Each number is 200 + 30 x the weight over its row's rms, rounded and kept within 0 to 999. Layers, rows and columns count from 0. The size before them is the row's rms in percent of the matrix's.

# o: layer 7 attention output (transposed), 128x128, rms 0.283, rows 94-95, columns 0-127
# v: layer 7 attention value, 128x128, rms 0.293, rows 95, columns 0-127
# q: layer 7 attention query, 128x128, rms 0.142, rows 96-121, columns 0-127
# k: layer 7 attention key, 128x128, rms 0.156, rows 96-120, columns 0-127
o94,173,145,215,236,189,215,223,233,204,205,231,213,194,144,217,177,123,158,190,196,181,180,197,182,173,217,203,198,234,210,223,212,211,193,234,182,178,194,205,202,187,164,213,186,271,210,183,226,137,246,208,211,213,170,209,241,224,187,236,233,161,203,199,181,202,184,153,190,226,242,197,213,188,259,195,228,183,160,245,227,203,199,138,179,190,219,200,192,178,203,176,160,156,193,166,145,221,150,156,184,253,204,144,190,233,208,214,266,235,211,178,215,255,249,240,222,190,221,187,207,164,180,196,220,115,168,191,233,224
v95,158,215,127,258,166,175,203,139,192,188,116,200,200,203,214,229,228,219,229,222,194,151,230,195,208,243,200,195,235,120,170,218,207,174,177,186,238,147,197,163,221,206,185,225,164,118,192,178,160,217,293,209,213,210,218,208,187,242,195,200,185,214,185,220,186,194,197,216,216,209,245,227,255,154,216,228,208,196,223,158,249,186,169,255,201,205,220,171,246,238,209,188,149,228,191,196,176,192,206,199,213,193,158,235,166,135,206,198,160,193,197,195,206,212,211,208,221,185,183,194,238,182,174,176,220,189,235,205,218
o95,170,214,171,206,202,195,222,238,208,242,274,177,152,238,165,211,198,162,165,140,228,242,213,252,256,206,221,191,180,200,212,210,202,158,174,158,236,186,178,190,198,226,224,181,206,254,238,200,221,155,174,200,226,192,157,230,223,174,286,168,130,176,213,198,213,207,182,184,205,212,180,167,136,218,206,223,202,212,214,201,207,245,214,192,213,193,170,216,201,167,141,209,197,184,248,196,185,155,187,238,217,249,196,136,151,221,255,192,229,229,154,208,166,194,187,240,161,190,177,186,164,218,199,177,179,199,214,238,215
q96,068,241,212,236,187,188,151,207,189,221,194,233,192,233,234,208,216,218,188,183,244,239,176,201,184,196,248,224,184,198,169,227,199,173,224,226,200,210,235,200,217,154,161,215,169,243,180,238,259,232,201,215,146,148,186,191,234,260,183,258,208,176,219,221,186,165,245,213,176,203,206,236,211,225,186,188,179,205,242,204,188,220,174,155,200,160,263,196,288,174,171,210,170,157,149,213,201,195,190,168,171,227,246,223,169,198,204,197,211,252,184,204,182,170,159,215,185,199,225,150,159,201,152,199,188,180,113,211,241
k96,071,176,189,263,250,204,239,229,231,199,229,196,178,186,171,225,118,214,234,190,192,231,229,209,178,197,186,172,227,224,228,178,184,194,171,211,197,231,190,227,175,205,191,176,162,194,141,232,231,287,156,211,199,196,244,208,158,169,203,209,227,186,136,189,235,188,176,192,177,166,161,222,245,205,204,161,287,207,201,202,186,190,189,237,186,184,161,166,185,165,186,211,219,226,189,170,179,193,188,172,208,203,210,215,244,154,196,150,153,168,208,225,234,215,203,214,248,200,175,168,264,185,244,154,218,168,255,185,194
q97,078,200,194,172,227,113,136,159,226,138,205,199,194,190,216,244,176,219,182,232,197,178,176,225,183,190,173,162,227,247,198,199,210,231,198,214,234,185,225,187,202,146,202,209,218,181,211,187,190,207,209,230,143,207,197,185,181,214,194,236,198,195,202,159,202,154,147,247,267,207,221,240,200,186,218,158,260,247,147,191,193,223,263,158,166,219,186,237,235,231,220,190,205,144,186,156,169,198,179,190,168,188,163,192,142,143,220,148,206,193,196,228,218,244,188,217,208,227,213,225,183,175,229,254,228,194,213,235,182
k97,081,204,193,131,204,212,147,229,197,191,207,215,212,185,212,217,190,195,166,200,184,205,166,186,193,200,179,201,192,188,192,235,178,183,231,205,210,192,224,198,233,205,197,247,217,204,220,203,186,162,225,181,99,184,174,232,210,225,227,215,189,191,264,164,157,202,213,214,230,233,217,225,132,221,189,181,104,237,199,216,239,212,166,128,195,244,272,232,193,244,188,158,201,233,199,188,204,189,157,184,177,233,208,184,162,213,219,178,208,196,196,197,156,209,218,209,188,114,258,210,201,186,170,255,163,225,203,184,149
q98,071,224,223,164,193,204,188,206,98,244,146,191,216,159,162,215,161,159,192,180,148,205,242,167,196,232,195,188,161,119,169,189,174,193,229,162,149,199,223,227,207,257,219,237,178,206,202,213,206,135,240,216,249,203,213,190,229,167,176,191,187,214,202,227,254,200,221,194,146,160,195,183,198,218,149,195,171,177,225,161,161,170,205,209,193,182,176,124,188,168,187,242,177,192,203,196,239,207,214,199,181,212,190,175,249,252,161,214,229,215,225,196,179,210,193,215,219,162,194,196,152,190,171,181,168,194,204,172,240
k98,078,178,190,237,240,237,250,167,192,226,216,203,187,251,224,196,215,233,216,226,197,221,232,175,210,198,211,203,206,194,215,150,210,201,214,196,226,219,232,239,195,170,218,171,180,231,205,182,173,240,157,230,263,235,225,190,209,202,219,166,177,223,182,221,228,154,210,202,203,211,208,205,249,198,222,279,292,174,222,211,267,172,199,295,267,156,143,151,172,192,193,201,219,163,246,214,196,199,206,199,231,164,214,217,217,224,224,195,190,176,183,198,209,199,194,198,162,255,158,197,272,233,211,188,203,195,182,187,177
q99,076,189,193,195,204,267,223,220,134,222,202,225,200,192,127,232,261,207,201,204,198,223,210,194,197,225,235,175,226,179,209,195,211,216,170,163,210,243,138,215,196,191,185,221,207,239,178,247,198,212,196,213,285,221,209,171,277,226,161,259,231,197,199,251,177,202,250,188,141,189,183,208,174,170,172,230,237,178,245,195,224,191,187,159,219,209,146,173,191,169,202,241,179,253,159,180,163,193,232,221,191,160,200,187,204,231,166,219,199,220,204,152,220,205,246,202,243,183,234,231,167,175,221,191,214,220,168,218,245
k99,074,184,247,225,148,182,209,194,203,169,183,203,262,240,250,165,206,238,227,165,219,186,197,215,209,223,253,192,202,237,195,196,176,212,179,193,190,211,178,188,225,206,174,160,180,190,192,226,233,166,149,192,261,187,191,197,193,195,216,189,221,186,148,249,253,204,189,217,186,195,208,190,252,185,110,241,256,201,175,172,205,174,196,258,201,185,192,230,173,139,214,242,210,123,178,194,200,233,207,213,248,154,232,199,232,242,208,225,224,213,199,192,219,227,218,170,162,270,156,201,213,234,179,141,240,185,188,194,187
q100,084,147,255,208,216,234,198,191,177,154,212,155,202,171,162,215,217,168,240,236,160,177,156,224,192,175,180,205,208,168,217,152,181,185,173,193,202,183,156,172,235,207,218,218,250,251,252,237,192,202,213,217,251,231,173,208,205,185,185,170,229,145,174,192,172,201,209,228,168,165,250,236,177,147,177,200,213,175,189,124,199,203,176,194,195,197,256,138,207,197,207,245,157,242,202,160,202,213,162,207,149,158,203,186,222,176,173,209,180,208,248,237,144,174,178,192,232,214,216,156,163,157,205,213,195,202,210,144,225
k100,079,181,212,260,159,202,246,210,237,185,209,156,141,253,186,219,145,162,231,191,186,223,212,183,177,218,189,143,197,206,212,214,266,245,201,218,209,199,169,127,202,172,182,206,207,173,191,199,275,264,225,169,192,188,148,188,207,149,175,211,195,137,195,163,162,193,183,199,179,179,208,207,187,203,201,213,218,208,217,170,123,207,203,155,189,199,167,172,182,168,185,173,237,182,174,183,183,154,228,191,148,192,202,209,234,206,211,190,184,165,212,185,189,170,173,180,245,199,221,199,175,242,238,126,230,173,198,148,207
q101,079,220,223,254,250,150,199,197,199,169,209,262,186,209,209,181,206,165,192,220,174,162,193,242,199,221,194,195,190,245,196,224,220,217,236,264,154,227,218,266,204,214,216,168,192,229,167,165,199,212,228,209,157,230,212,215,125,220,215,259,216,174,199,172,185,169,215,213,248,137,154,204,253,268,230,126,206,213,239,180,210,203,174,193,181,210,257,210,144,196,218,181,191,179,200,216,175,178,175,185,199,248,218,212,154,189,220,238,187,213,160,166,155,161,198,187,188,198,184,213,228,194,231,200,188,176,149,166,191
k101,070,151,230,190,220,211,158,176,180,202,183,192,174,189,227,232,214,215,160,204,160,190,219,146,224,218,170,195,202,190,185,178,167,189,224,204,142,180,187,248,221,224,220,220,210,220,212,220,171,253,175,273,198,169,243,196,189,200,160,203,228,201,218,271,204,214,224,220,215,193,255,193,200,189,222,186,270,180,133,197,217,222,236,230,194,182,211,174,218,236,150,265,200,169,258,235,217,213,210,177,183,195,252,168,194,170,211,227,185,248,212,166,207,243,210,204,218,223,158,182,207,201,176,293,208,208,258,152,170
q102,091,199,165,247,147,200,236,198,203,253,159,222,222,228,230,207,245,181,192,165,194,213,194,249,227,152,188,225,204,196,194,214,222,148,208,199,146,251,195,196,179,204,182,171,172,232,203,223,210,156,170,223,213,213,237,180,209,246,208,221,175,238,174,229,244,209,184,199,241,230,159,185,205,182,238,264,214,213,225,218,260,194,183,288,181,219,212,210,231,181,185,183,172,161,271,242,190,238,252,201,278,201,201,195,184,225,216,202,214,185,201,174,235,264,268,210,187,188,182,235,185,215,216,189,187,229,168,192,176
k102,082,220,190,190,207,175,262,197,163,197,173,162,243,198,235,171,248,192,206,184,245,138,222,145,212,219,199,215,208,156,185,180,177,177,186,184,196,183,192,240,187,257,196,173,242,228,183,177,187,174,186,214,277,202,249,208,223,190,177,140,207,212,219,267,209,238,231,181,122,219,184,223,225,168,160,181,190,177,230,241,202,159,222,230,165,231,238,247,182,219,183,236,205,222,206,217,269,224,219,203,226,224,192,232,148,200,193,245,213,207,200,235,204,182,183,216,165,246,203,209,213,209,150,228,179,212,260,229,223
q103,099,205,226,222,188,211,169,182,176,214,230,195,223,203,167,224,153,182,203,245,245,246,239,159,192,194,213,157,221,259,166,209,215,217,228,227,235,222,221,188,205,181,205,208,266,137,198,196,186,248,168,146,216,173,167,209,238,183,202,192,148,176,213,179,207,237,200,250,206,202,236,252,144,198,195,180,236,244,195,200,225,185,187,146,188,190,160,228,246,197,224,195,226,251,173,202,211,187,197,200,140,169,246,179,199,199,172,193,187,207,227,258,233,133,169,175,238,204,219,282,195,239,212,209,216,187,254,191,184
k103,086,212,202,148,231,155,186,184,220,205,212,187,175,212,208,257,216,187,266,184,199,248,168,203,183,212,229,166,159,213,177,267,140,227,199,150,197,204,187,180,178,228,249,256,268,188,235,206,183,198,190,208,156,216,192,210,180,236,221,210,206,134,171,204,167,178,153,188,223,233,166,185,234,189,229,194,178,216,176,217,219,252,165,175,243,224,195,174,243,225,187,204,238,200,145,178,194,158,153,193,207,207,213,226,187,177,210,215,206,210,239,201,184,227,169,173,221,158,293,209,187,149,220,170,221,218,160,177,236
q104,093,163,185,222,229,199,214,179,207,208,220,218,248,171,211,193,194,229,185,171,215,187,183,262,205,196,218,160,210,159,225,201,208,151,174,221,280,200,188,215,183,208,214,132,229,278,205,198,225,202,174,202,162,205,165,196,236,220,222,232,186,190,168,225,159,223,262,179,218,192,191,161,212,199,217,257,238,172,215,198,232,200,200,213,192,199,201,216,145,162,213,223,169,155,266,118,196,171,165,211,190,185,158,150,184,208,191,247,140,166,190,166,188,213,177,189,228,229,198,199,235,190,225,186,261,148,195,158,165
k104,088,195,252,243,176,224,187,222,202,127,140,183,135,238,182,243,179,184,193,221,146,200,219,183,157,236,231,226,240,235,224,238,247,245,201,190,184,227,193,181,202,154,233,211,233,199,211,245,172,196,187,228,215,167,163,172,164,197,159,228,205,179,180,274,160,204,158,216,193,176,198,177,180,171,222,159,187,228,215,195,115,200,195,180,204,188,177,197,186,235,210,171,153,189,210,198,221,180,238,215,156,187,210,195,230,194,235,209,214,257,227,205,177,247,161,213,247,214,225,219,151,232,224,228,163,234,191,184,223
q105,112,211,220,192,214,192,212,165,201,238,256,232,185,192,206,258,248,166,203,167,146,206,155,217,211,198,210,185,195,265,180,205,198,225,218,223,243,237,179,173,195,184,168,229,232,240,197,209,207,167,141,215,213,219,166,247,196,246,243,244,222,175,183,194,212,175,210,213,255,234,171,196,232,214,198,245,135,181,219,173,133,188,173,194,216,213,216,147,189,260,218,215,245,194,184,175,203,230,158,199,251,193,194,144,213,182,228,214,210,176,201,169,204,220,212,166,188,151,189,92,199,152,210,205,205,216,183,208,192
k105,087,188,215,202,194,204,243,147,248,199,211,181,183,183,168,177,209,141,186,200,261,189,224,202,192,190,155,223,241,209,242,190,224,201,200,200,231,199,221,239,235,160,213,199,268,202,155,188,210,210,186,241,224,199,173,218,220,173,161,207,222,206,178,263,131,196,190,164,201,266,171,205,219,185,216,221,190,155,224,272,150,171,174,222,197,177,180,217,159,228,156,149,156,211,173,125,249,230,150,223,189,181,205,240,184,226,239,199,215,169,166,176,208,208,218,189,158,228,187,156,217,176,204,182,150,221,196,212,229
q106,116,234,202,200,286,192,216,227,226,198,270,243,167,225,205,215,260,152,225,207,211,189,155,213,199,240,180,166,195,225,201,216,219,196,192,189,224,166,174,181,244,228,190,202,195,233,211,155,180,181,136,204,233,180,173,282,195,277,249,219,202,188,175,202,191,179,229,198,221,218,201,180,294,196,204,229,189,172,155,227,144,254,199,168,216,191,219,172,213,261,219,182,219,188,185,194,198,199,176,186,206,214,194,215,190,186,232,220,214,197,207,178,257,203,189,195,226,199,188,145,223,125,214,246,207,204,181,209,176
k106,089,215,222,206,178,188,221,204,183,166,188,190,131,173,180,192,223,223,183,185,231,177,221,179,223,190,147,209,220,202,241,211,156,205,218,182,207,188,193,167,191,205,224,142,227,191,146,187,199,164,214,224,221,156,197,149,150,223,179,224,216,220,196,227,199,140,164,182,218,241,126,195,169,192,172,197,138,223,180,216,179,193,154,287,158,152,202,201,202,218,187,184,210,177,185,143,241,230,170,232,167,228,210,167,210,175,220,213,242,195,166,191,209,194,136,268,174,201,199,186,206,165,122,180,201,220,181,248,222
q107,095,191,169,205,168,228,168,164,159,174,134,209,215,216,192,212,177,191,170,223,185,208,223,189,199,177,165,230,203,213,171,207,227,213,204,219,133,156,258,250,203,145,159,189,166,108,186,199,210,220,249,200,180,234,159,225,156,166,165,195,224,175,250,139,190,200,200,236,193,224,220,230,179,239,192,127,199,198,247,188,206,160,216,210,137,176,237,201,204,195,205,166,202,216,148,225,185,194,180,232,206,225,215,233,211,190,207,145,226,186,178,234,207,179,206,218,189,192,236,270,177,225,158,189,179,226,169,236,181
k107,088,222,224,197,189,246,122,217,165,137,234,148,183,194,242,177,225,198,191,190,201,207,234,205,152,202,247,217,163,247,183,190,200,190,222,188,191,186,226,222,219,174,175,222,197,158,232,193,220,193,208,196,107,233,182,190,238,221,204,201,175,197,204,177,206,211,187,222,214,175,198,232,178,220,211,201,207,245,202,196,204,163,218,180,228,221,231,172,209,228,186,232,193,201,252,292,144,225,255,194,194,187,170,205,208,195,161,197,211,225,194,215,231,192,205,216,211,142,224,286,235,269,221,263,235,220,238,185,169
q108,108,227,217,198,212,270,210,261,220,183,171,164,235,172,185,171,152,212,142,153,195,153,200,205,216,167,189,174,174,229,191,224,233,163,206,260,219,191,245,194,243,219,191,173,230,164,261,182,239,228,162,188,218,155,170,235,193,197,207,244,221,183,250,233,214,199,248,170,216,190,185,182,162,153,243,174,300,215,232,254,243,195,195,229,193,233,168,243,178,191,204,194,211,189,226,223,186,223,188,229,161,220,185,201,216,246,164,197,195,201,184,190,198,212,211,217,158,225,225,208,179,223,180,219,193,205,152,157,164
k108,092,214,231,172,220,222,188,225,174,200,231,166,158,176,239,188,136,193,247,160,203,185,234,189,185,199,167,201,231,234,204,229,162,228,190,189,284,199,191,169,184,192,208,145,174,181,197,208,208,237,249,170,291,178,227,221,178,217,171,190,209,177,173,168,211,238,236,196,220,140,237,174,196,194,173,189,186,198,119,199,243,231,230,196,245,177,179,145,246,250,210,210,157,169,230,180,231,217,203,233,193,204,168,187,222,200,238,134,192,182,209,196,214,251,187,214,179,213,229,176,194,225,214,194,213,210,139,164,207
q109,096,278,180,183,222,250,204,197,162,210,172,162,144,178,138,182,222,184,220,183,225,196,207,242,198,186,166,172,190,260,160,216,185,196,209,186,181,169,223,219,236,225,209,220,253,166,196,187,167,199,195,171,165,205,183,179,190,153,149,179,223,175,232,195,182,180,247,249,230,209,252,238,180,193,227,222,220,218,227,216,195,161,217,214,163,240,205,197,244,192,198,186,170,248,160,243,233,119,173,235,142,219,232,157,161,224,213,224,203,204,222,158,189,208,171,208,203,198,226,209,152,196,164,145,166,217,248,190,204
k109,088,254,194,198,227,179,153,157,216,194,225,248,199,145,216,223,204,270,210,221,178,222,199,222,141,208,185,217,209,216,189,188,150,248,182,166,182,227,250,173,201,239,199,266,220,184,212,211,226,198,182,188,164,206,159,211,180,182,152,160,242,197,152,175,209,255,224,162,233,171,226,207,221,180,227,186,236,233,218,183,192,189,226,185,214,222,247,224,230,195,188,234,208,202,223,236,160,191,251,221,170,199,196,249,179,229,209,281,217,178,201,211,176,215,225,203,191,209,210,225,208,198,275,204,228,255,264,162,246
q110,106,218,184,181,157,182,222,226,233,211,174,226,225,147,185,215,205,174,216,208,185,242,233,226,181,217,197,202,157,209,182,228,196,247,156,236,220,178,236,147,175,193,175,200,165,156,222,228,249,216,216,217,258,192,187,190,214,230,163,198,193,200,250,188,201,148,223,199,257,149,185,189,190,167,187,177,149,209,227,227,174,221,154,147,158,218,221,128,215,201,231,182,227,185,108,210,163,207,190,196,222,230,251,260,168,252,235,169,210,188,188,235,174,199,185,238,185,194,205,170,171,187,141,227,225,238,213,202,206
k110,093,160,209,221,169,230,177,195,182,185,198,232,179,237,180,190,278,211,166,202,229,249,202,138,227,124,194,156,206,182,198,181,177,174,180,170,196,238,218,228,176,205,180,190,160,210,155,192,199,256,186,198,177,173,216,227,181,137,204,215,196,194,194,176,147,146,216,216,178,205,224,233,139,189,169,212,191,206,189,182,191,190,224,192,161,209,242,211,231,204,207,220,157,223,186,254,155,214,275,171,165,163,211,189,196,188,228,179,155,219,187,154,251,188,192,224,135,189,169,245,176,241,204,181,210,213,193,269,231
q111,126,200,224,206,235,193,194,181,225,208,272,239,190,243,245,184,231,198,229,200,198,221,170,192,185,224,216,189,177,227,226,184,178,183,174,187,222,186,132,155,177,188,216,220,158,258,209,194,188,196,164,212,195,201,202,265,146,236,204,211,227,180,176,197,187,197,220,183,217,177,189,175,284,270,198,223,174,183,168,178,194,234,191,219,225,162,227,123,206,239,202,244,227,173,207,168,179,179,164,204,240,218,155,209,228,184,258,207,231,217,195,225,220,210,149,188,191,178,156,88,191,181,219,176,205,187,205,218,185
k111,107,213,170,221,250,146,274,157,197,214,220,241,203,236,196,191,228,225,199,179,185,227,195,229,237,176,155,162,229,173,254,199,187,168,216,197,225,208,165,202,191,188,237,183,239,227,196,194,197,154,173,236,245,192,230,213,177,221,202,201,219,225,176,232,223,181,168,199,195,211,171,180,208,183,134,226,148,129,221,230,201,185,160,207,179,168,182,217,195,197,192,166,192,190,148,130,247,181,143,188,221,219,235,199,164,207,218,179,241,174,144,163,165,224,190,184,158,239,178,124,206,175,157,179,194,169,194,239,215
q112,089,234,197,148,183,161,188,209,241,150,195,207,228,198,196,208,223,197,179,193,189,135,193,205,248,200,236,232,144,258,224,213,177,193,204,180,221,205,221,197,215,204,261,179,213,188,177,170,186,204,227,183,175,223,189,203,218,206,217,160,146,242,182,195,205,208,215,221,197,212,204,201,247,277,223,140,217,242,160,215,181,222,228,156,150,185,234,244,223,208,229,139,188,129,172,230,218,164,260,152,207,212,211,231,149,192,217,171,176,199,182,228,270,201,215,199,182,216,255,221,169,191,194,174,190,238,203,239,153
k112,081,196,164,113,180,197,131,222,131,226,188,184,187,127,215,179,197,223,165,183,191,242,153,175,149,194,174,192,180,171,177,186,185,111,190,173,205,174,200,200,192,231,214,241,218,244,227,159,211,182,180,160,146,173,152,215,112,214,194,218,237,197,217,181,217,223,212,230,214,196,151,187,158,149,193,186,153,236,174,219,240,217,185,216,190,192,194,187,186,189,169,203,176,206,218,187,185,218,185,191,160,237,177,212,136,190,223,212,225,171,171,208,219,232,200,194,205,140,177,192,193,192,190,237,222,218,202,239,220
q113,077,160,225,212,212,210,229,175,157,249,205,228,195,209,196,213,241,216,187,197,165,221,141,202,224,189,193,174,197,103,199,187,162,206,158,148,191,205,103,224,209,167,222,222,164,239,206,193,166,216,195,223,143,206,214,211,200,206,190,216,206,180,184,183,239,214,228,185,211,186,189,205,167,157,200,208,208,190,259,197,200,200,204,205,221,228,159,171,137,204,150,228,195,255,200,124,171,232,191,201,194,210,207,229,274,159,168,198,222,208,235,247,217,196,224,219,188,130,172,224,211,150,200,216,187,190,205,144,175
k113,081,184,246,239,175,210,247,217,257,201,204,156,210,230,206,224,181,200,250,224,204,154,203,170,213,213,235,233,248,239,198,159,223,235,194,190,204,204,174,180,254,196,164,193,240,148,171,240,200,207,170,201,259,215,232,226,281,227,177,197,226,191,201,230,226,203,229,182,173,203,224,179,168,218,189,201,220,198,156,218,173,196,207,184,193,246,215,196,220,228,270,207,212,151,176,197,211,147,240,244,182,183,227,191,206,221,165,263,253,196,231,207,161,169,157,227,171,253,207,237,185,267,199,207,259,221,189,198,207
q114,082,218,235,195,205,200,174,177,219,115,165,194,205,216,205,234,134,219,214,198,240,184,174,216,154,168,180,190,243,214,192,161,217,189,191,212,183,136,206,222,213,208,223,170,222,188,211,252,209,236,208,209,181,177,180,229,232,180,261,133,194,164,170,173,190,111,203,211,179,246,181,228,228,270,218,213,185,206,161,176,211,208,180,195,163,196,218,230,225,217,219,173,220,226,179,160,189,153,177,138,176,179,205,202,195,160,220,157,201,191,223,206,162,211,129,178,202,229,238,182,212,161,167,234,200,254,249,183,191
k114,072,225,152,158,195,264,202,175,198,177,202,204,196,189,175,181,168,166,233,170,177,250,191,144,183,167,188,212,165,198,235,258,208,191,202,241,199,164,216,148,222,178,160,249,261,203,260,194,256,198,205,172,157,235,139,178,215,206,220,228,189,205,260,133,197,213,206,220,213,183,238,243,231,176,224,192,178,238,242,212,161,199,182,153,212,170,229,161,249,204,168,161,177,187,156,188,153,238,193,199,218,231,209,186,231,212,211,220,179,203,172,142,179,210,205,174,201,146,206,182,175,188,239,205,200,188,190,251,195
q115,088,194,194,161,196,239,270,191,213,255,164,271,222,175,208,180,241,229,193,191,204,225,217,208,203,166,197,220,151,191,201,203,175,214,165,194,158,217,172,185,181,181,167,245,152,194,177,183,202,198,199,226,200,185,223,217,189,211,213,221,215,187,212,244,219,257,172,174,193,209,185,161,155,179,211,256,205,140,285,234,215,199,161,213,243,192,161,189,134,163,207,221,207,145,267,241,204,190,189,254,235,263,201,214,194,226,256,226,185,183,168,157,206,217,205,204,140,199,158,194,202,211,176,176,170,203,182,181,224
k115,094,171,188,265,199,190,237,190,182,215,196,228,223,222,204,226,217,216,225,175,212,175,214,196,222,229,264,220,245,187,187,162,174,157,178,162,176,224,224,263,156,256,202,158,161,259,187,227,210,237,183,212,258,170,260,197,248,193,218,192,198,234,147,261,244,195,181,189,148,212,173,201,202,197,207,240,199,194,230,192,255,186,215,262,183,194,155,227,158,117,185,248,170,207,223,228,202,218,245,176,229,156,201,225,200,219,181,206,184,201,194,253,216,168,217,193,176,253,190,208,193,197,206,173,219,198,221,179,201
q116,072,195,185,188,161,137,204,170,244,186,199,144,152,264,169,236,183,198,178,184,199,180,178,201,212,176,223,228,236,225,196,230,217,251,198,196,209,178,168,194,130,121,222,149,198,189,258,216,227,220,197,195,170,163,205,217,181,230,190,185,195,244,196,217,215,147,146,170,154,215,190,198,182,218,174,167,163,191,224,187,192,252,199,200,191,180,216,230,249,246,186,173,214,193,204,162,196,162,231,198,232,195,217,230,170,179,221,185,191,170,200,178,138,241,192,195,125,247,233,153,174,201,217,157,207,217,144,219,218
k116,086,228,167,157,201,177,187,210,219,219,184,203,255,152,217,192,220,215,166,211,157,190,195,191,213,203,165,244,236,206,196,181,199,174,177,177,174,189,226,211,217,223,189,240,183,233,236,183,227,156,273,188,170,199,177,181,190,211,185,157,216,227,246,203,196,265,241,239,213,157,173,214,172,220,165,168,184,216,162,171,191,215,252,191,195,211,258,238,151,198,207,200,115,217,200,226,201,235,162,181,190,268,185,230,168,258,210,211,246,195,183,243,204,243,266,183,211,191,203,183,202,218,162,239,154,238,226,231,157
q117,094,167,182,231,200,247,257,201,171,228,181,243,219,223,244,191,227,236,172,179,207,180,222,213,226,176,190,224,178,168,214,180,217,153,201,201,212,247,203,230,243,214,151,168,222,228,203,200,206,174,168,225,249,200,251,193,206,235,168,193,228,192,190,259,189,266,200,209,220,196,188,177,207,217,183,239,234,156,250,198,239,180,242,235,203,178,249,189,148,159,233,254,169,163,220,264,210,195,197,241,242,184,192,186,207,198,237,223,210,145,192,185,228,192,288,191,169,197,201,190,249,248,189,170,218,216,226,152,174
k117,088,194,201,187,199,193,261,210,210,183,196,234,223,202,238,156,229,161,195,193,161,162,258,234,148,252,206,215,254,223,242,157,216,231,233,203,200,240,211,237,185,198,238,262,182,221,169,211,179,218,191,214,233,179,214,175,184,164,226,227,210,243,174,197,187,214,189,157,181,237,161,167,234,183,219,248,217,149,191,246,212,127,208,250,154,193,203,173,206,182,158,235,219,178,226,200,261,247,211,178,184,163,156,207,187,226,219,204,219,211,161,191,192,226,247,197,190,247,152,172,204,215,189,181,148,216,215,228,255
q118,087,193,208,255,185,181,191,186,237,271,176,218,209,212,236,138,248,206,166,134,164,178,156,216,225,177,192,227,126,198,176,175,231,143,221,174,192,188,200,202,176,179,182,183,208,206,202,156,201,181,216,233,171,159,176,177,176,157,208,240,252,158,203,219,196,232,186,168,231,254,153,199,262,202,204,235,200,192,251,194,210,171,159,264,201,214,236,163,162,228,172,216,220,169,232,194,192,205,257,237,265,228,199,242,183,214,227,185,222,178,202,188,187,217,188,211,131,230,179,217,223,211,227,215,210,194,199,216,199
k118,081,205,189,282,228,250,244,174,226,152,216,154,185,226,201,190,200,195,212,205,227,175,266,241,200,243,187,249,232,206,251,176,242,234,204,236,259,234,178,232,244,173,252,203,209,138,182,226,167,227,188,217,225,194,150,197,187,225,209,194,164,263,156,182,173,194,198,179,216,220,208,137,204,174,219,204,186,206,211,225,160,164,205,171,195,192,219,195,193,180,160,193,228,177,206,137,210,207,188,195,141,141,188,195,219,189,186,204,203,221,158,213,181,215,206,202,247,250,189,193,206,266,177,188,170,182,202,243,240
q119,095,150,236,228,225,235,177,191,192,155,158,209,244,196,191,204,172,179,205,231,156,166,182,159,182,163,174,243,142,188,197,191,242,195,222,238,160,245,191,225,251,203,207,231,238,225,172,215,208,164,244,212,275,264,181,166,214,197,156,223,207,166,159,207,179,228,230,256,179,159,180,173,216,205,182,208,223,185,223,187,197,177,179,206,182,234,199,178,140,170,240,240,204,202,205,197,209,211,147,223,126,176,165,194,227,191,211,171,161,213,205,205,175,228,235,167,173,198,200,256,180,162,191,210,158,240,223,149,183
k119,096,197,228,213,147,235,206,185,163,194,188,178,180,216,187,239,174,180,220,191,208,204,199,160,177,237,226,265,161,204,195,197,260,203,190,225,187,223,211,237,150,182,162,203,231,162,147,203,212,259,194,180,212,225,194,198,210,192,173,186,171,188,181,202,180,193,192,150,171,228,235,190,190,243,188,218,233,167,268,187,139,184,203,162,198,203,158,166,215,167,205,222,207,218,204,198,162,168,198,158,210,109,189,157,229,210,185,186,158,191,226,192,201,165,170,163,210,202,154,219,193,228,241,118,241,169,172,125,241
q120,092,190,170,176,205,250,158,196,219,138,196,130,210,195,189,226,166,181,196,246,251,210,262,210,210,175,207,182,245,156,201,235,210,164,165,209,181,193,203,223,250,169,193,162,205,188,210,185,213,207,236,200,181,227,201,191,183,210,142,132,179,214,212,217,247,175,171,226,187,179,230,207,134,186,206,149,146,254,178,161,203,204,213,176,207,209,222,251,226,193,228,149,230,222,177,127,163,187,188,149,167,184,215,208,239,155,186,173,209,185,222,211,177,194,202,224,239,184,187,236,124,170,210,217,215,217,198,229,231
k120,096,224,194,178,162,237,172,212,189,176,207,177,232,203,202,181,167,180,210,218,167,187,165,229,171,192,221,170,161,195,137,223,192,215,197,225,199,179,208,142,243,223,137,221,173,165,210,244,195,214,192,179,129,228,182,203,206,192,194,225,174,188,231,159,202,220,178,248,211,179,220,209,185,223,205,164,213,242,253,201,242,184,201,180,217,237,268,222,164,232,198,196,240,218,229,230,189,169,268,177,213,178,154,159,164,152,210,206,166,238,235,237,192,186,225,224,194,155,207,322,206,211,213,218,191,222,205,175,162
q121,098,234,219,177,187,166,212,171,149,240,186,213,169,195,193,235,252,193,212,196,165,227,130,201,185,185,187,177,228,187,204,204,173,230,244,224,135,168,191,209,236,160,176,218,194,202,195,188,218,179,222,233,221,226,207,212,171,203,224,203,219,127,220,112,178,112,168,205,154,249,231,261,189,195,184,181,155,195,145,194,217,233,205,208,198,249,179,184,205,191,201,187,219,245,160,200,170,165,179,176,195,247,212,195,198,203,182,183,267,221,199,209,202,180,187,190,196,184,248,241,142,189,137,155,182,214,192,198,194